{"num_hidden_layers": 10, "hidden_size": 896, "num_attention_heads": 4, "num_key_value_heads": 4, "head_dim": 128, "intermediate_size": 3584, "vocab_size": 21473, "hidden_act": "squared_relu", "norm": "rmsnorm", "norm_place": "pre", "norm_eps": 1e-05, "positions": "rope", "rope_theta": 10000.0, "rope_fraction": 0.5, "qk_norm": true, "attn_scale": 0.12, "bias": "none", "tie_word_embeddings": false, "parallel_block": false, "extras": ["some layers without positions", "local attention windows", "value embeddings", "norms scaled by depth"], "init": "normal", "init_std_qkv": 0.0143, "init_std_o": 0.00424, "init_std_up": 0.0143, "init_std_down": 0.0016, "optimizer": "adamw", "learning_rate": 0.000538, "beta1": 0.9, "beta2": 0.95, "weight_decay": 0.0, "lr_head": 0.0037, "max_grad_norm": 1.0, "warmup_steps": 413, "schedule": "wsd", "decay_fraction": 0.643, "decay_shape": "linear", "final_lr_fraction": 0.05, "batch_tokens": [65536, 131072, 262144], "max_seq_len": 2048, "doc_mask": true, "z_loss": 0.001, "train_tokens": 814700000, "max_steps": 5800, "dataset": "wikipedia_en"}
Each number is 50 + 15 x the weight over its row's rms, rounded and kept within 0 to 99. Layers, rows and columns count from 0. The size before them is the row's rms in percent of the matrix's.

# k: layer 5 attention key, 512x896, rms 0.0433, rows 487-490, columns 224-447
# q: layer 5 attention query, 512x896, rms 0.0447, rows 488-491, columns 224-447
k487 090:72 73 34 68 24 46 42 55 52 66 39 54 46 51 28 63 47 67 49 63 42 45 37 72 71 60 51 35 34 57 62 48 53 67 46 54 59 66 36 63 66 50 35 43 44 54 27 52 85 64 47 70 37 58 30 58 55 11 58 66 65 66 50 60 32 54 33 70 46 55 38 80 43 64 16 53 19 58 60 19 64 49 49 44 52 44 42 60 67 54 25 62 35 52 42 71 60 62 31 45 33 38 33 63 40 37 51 56 58 57 43 59 44 70 39 33 39 31 49 09 44 82 55 45 53 71 84 52 43 42 80 63 41 51 79 42 47 42 61 74 68 48 82 50 54 53 29 52 46 48 40 40 46 55 48 33 37 57 64 51 42 43 34 20 50 75 79 36 53 51 33 63 46 59 53 34 20 38 40 75 49 48 37 54 70 73 44 42 71 52 38 49 59 46 25 36 53 73 32 46 66 31 45 52 60 45 45 74 44 64 61 46 39 68 36 54 74 46 38 79 48 71 64 37
q488 101:57 59 23 47 45 44 51 49 51 59 45 35 68 56 49 84 51 51 51 48 57 47 46 39 49 71 61 45 31 63 37 34 37 51 70 61 40 74 44 48 58 80 56 45 43 40 52 57 13 38 44 62 33 57 62 50 67 38 77 77 39 68 58 28 65 85 41 41 45 73 44 39 76 46 57 08 33 67 30 36 48 64 45 42 27 73 51 48 49 32 42 47 55 33 44 19 53 40 52 44 33 53 42 51 31 40 57 64 33 63 50 57 59 34 66 28 47 49 45 43 18 25 67 81 53 65 57 47 50 41 49 59 38 43 40 56 64 49 41 56 51 51 48 60 45 52 63 47 56 63 37 68 55 32 68 38 41 56 62 38 48 39 45 53 61 87 46 66 58 59 67 71 55 59 62 33 72 32 52 63 44 16 74 59 57 54 68 69 41 73 32 41 66 37 47 33 52 20 22 33 29 45 51 49 44 69 51 24 33 35 32 40 49 40 50 59 54 54 82 46 41 41 45 42
k488 093:30 62 19 64 65 38 65 47 44 30 29 43 54 53 43 41 29 38 58 55 49 36 19 53 51 63 17 57 58 57 73 38 46 53 43 43 53 43 38 44 59 40 88 34 38 69 43 53 74 59 82 45 42 36 45 41 71 25 73 57 67 65 75 65 13 60 43 50 59 31 16 53 52 41 26 43 30 54 70 42 65 57 45 43 41 59 48 65 47 42 34 67 52 49 67 47 48 74 33 67 35 26 54 69 24 42 40 33 39 37 53 51 42 23 50 43 32 26 23 33 27 73 60 68 18 53 34 75 41 42 32 40 32 50 69 33 70 51 49 31 65 67 73 67 36 46 29 21 50 45 31 55 28 40 36 71 50 42 56 64 26 55 57 22 71 54 46 39 46 69 50 81 41 43 62 45 61 49 48 74 51 39 53 47 44 60 22 47 42 51 61 50 71 59 42 49 40 56 35 67 60 36 49 46 21 47 86 60 44 48 76 38 55 43 53 42 36 29 41 67 81 22 42 63
q489 101:88 20 33 52 51 66 34 51 49 69 16 42 25 37 24 58 60 41 27 25 49 62 52 85 46 54 54 53 21 59 59 89 67 67 49 55 55 51 40 60 54 57 39 67 59 52 46 46 67 62 95 58 64 65 58 76 34 66 37 57 39 72 60 56 37 60 54 77 43 23 37 79 55 41 66 52 67 27 84 47 64 58 81 65 57 47 61 45 54 46 61 72 16 44 50 64 49 65 57 61 49 65 56 56 27 51 70 68 55 05 40 51 41 81 43 68 47 56 72 54 33 49 73 62 45 58 58 41 43 75 36 70 44 50 67 69 40 46 44 39 56 73 63 54 57 46 36 46 65 38 61 46 64 50 05 39 48 71 37 47 50 70 23 20 76 56 27 50 30 74 63 44 52 37 46 58 52 54 59 29 60 41 57 83 20 63 46 86 47 44 61 74 44 25 40 48 60 70 58 55 64 35 65 66 63 75 19 31 47 70 72 48 61 68 61 61 13 44 35 62 51 39 32 47
k489 097:37 40 31 54 63 22 36 60 40 40 40 60 41 56 34 45 69 37 39 25 48 41 74 56 49 45 71 62 52 25 41 52 45 66 42 70 37 32 48 66 56 57 76 59 50 46 56 49 38 73 44 52 59 38 51 42 64 75 37 17 36 06 43 64 65 41 47 64 64 55 90 43 70 49 58 21 72 35 42 77 44 55 46 77 87 62 58 29 66 59 54 42 47 41 46 29 21 49 73 30 49 50 18 32 42 74 86 36 45 47 71 41 47 38 45 60 68 77 55 56 61 54 38 53 69 53 45 50 47 61 41 20 44 42 31 66 56 48 17 43 48 38 53 22 53 75 64 53 44 39 71 58 46 45 52 62 57 40 38 52 59 61 68 82 41 34 46 53 48 58 52 51 59 65 72 62 63 39 34 24 69 69 74 40 45 49 54 60 47 49 53 61 33 60 57 49 43 28 42 42 35 71 51 40 54 47 32 29 69 50 26 57 35 39 47 52 48 49 94 09 46 29 43 40
q490 102:18 52 29 80 47 32 57 46 65 61 47 48 53 42 37 40 66 52 56 49 45 39 73 48 44 56 62 65 94 32 32 47 53 61 43 68 66 13 40 33 70 45 80 65 44 39 47 23 68 62 49 50 57 68 43 57 47 63 19 29 76 20 39 75 69 56 39 76 41 76 62 58 44 71 70 66 41 38 39 56 34 27 65 33 42 41 62 35 55 52 59 50 41 63 56 56 36 45 57 44 56 65 64 42 73 62 71 37 55 29 46 70 56 52 67 33 74 39 44 51 48 42 48 65 43 26 32 52 85 65 61 25 47 51 44 61 54 63 46 74 71 28 55 36 57 58 66 43 38 46 35 73 77 51 41 58 69 34 52 48 50 57 56 40 58 00 63 43 58 51 30 53 64 45 77 72 48 80 38 44 37 67 30 89 38 24 46 55 27 68 37 57 45 69 55 50 29 85 82 58 57 57 51 40 62 37 53 19 44 54 39 48 62 73 45 45 64 57 30 50 46 41 45 43
k490 089:70 48 41 28 75 46 44 40 48 64 63 53 28 40 41 31 55 43 35 61 47 91 97 30 61 34 81 47 48 93 66 64 37 39 39 56 48 39 62 87 51 54 25 59 23 65 54 69 45 70 26 57 48 85 35 55 46 35 40 12 39 35 60 60 55 68 67 61 59 78 58 55 36 46 85 56 59 36 49 38 57 34 76 66 64 28 31 72 42 61 67 32 58 65 50 67 50 50 45 64 50 59 62 37 55 36 44 52 11 38 51 46 46 45 61 50 57 68 54 37 47 50 44 44 44 41 36 48 40 58 86 58 29 38 44 61 61 52 52 47 72 26 18 55 76 62 84 54 43 48 36 24 53 51 75 18 70 70 46 83 44 66 55 49 62 33 66 29 75 52 57 38 63 39 43 47 49 46 34 59 68 41 57 36 61 57 58 36 71 41 66 48 51 27 73 69 48 52 73 47 41 56 50 52 29 66 42 81 54 65 35 43 65 30 59 53 91 46 55 56 58 63 53 59
q491 102:42 66 51 51 46 34 36 36 37 43 12 65 63 50 28 63 36 45 38 61 54 37 17 50 65 52 22 37 29 57 18 49 50 17 48 47 59 47 24 53 66 75 47 54 54 52 63 04 41 40 23 48 59 72 45 46 56 38 40 51 40 58 49 46 84 47 43 49 55 43 32 40 53 49 42 34 43 22 58 45 34 49 52 43 09 34 41 41 54 51 23 40 49 74 31 27 35 46 67 57 49 82 31 50 22 66 38 54 22 77 52 52 69 58 57 45 56 23 40 31 63 66 59 56 73 72 71 28 51 46 61 57 55 65 57 50 82 58 76 58 37 37 24 21 69 68 62 58 37 60 62 43 57 52 60 61 38 76 51 57 40 42 50 40 50 71 54 18 25 59 36 52 32 61 28 36 58 76 58 54 49 47 37 31 18 59 58 44 60 59 40 59 69 14 29 30 42 43 61 66 41 36 45 55 58 60 57 54 46 81 32 34 23 65 36 43 48 33 54 65 73 69 60 30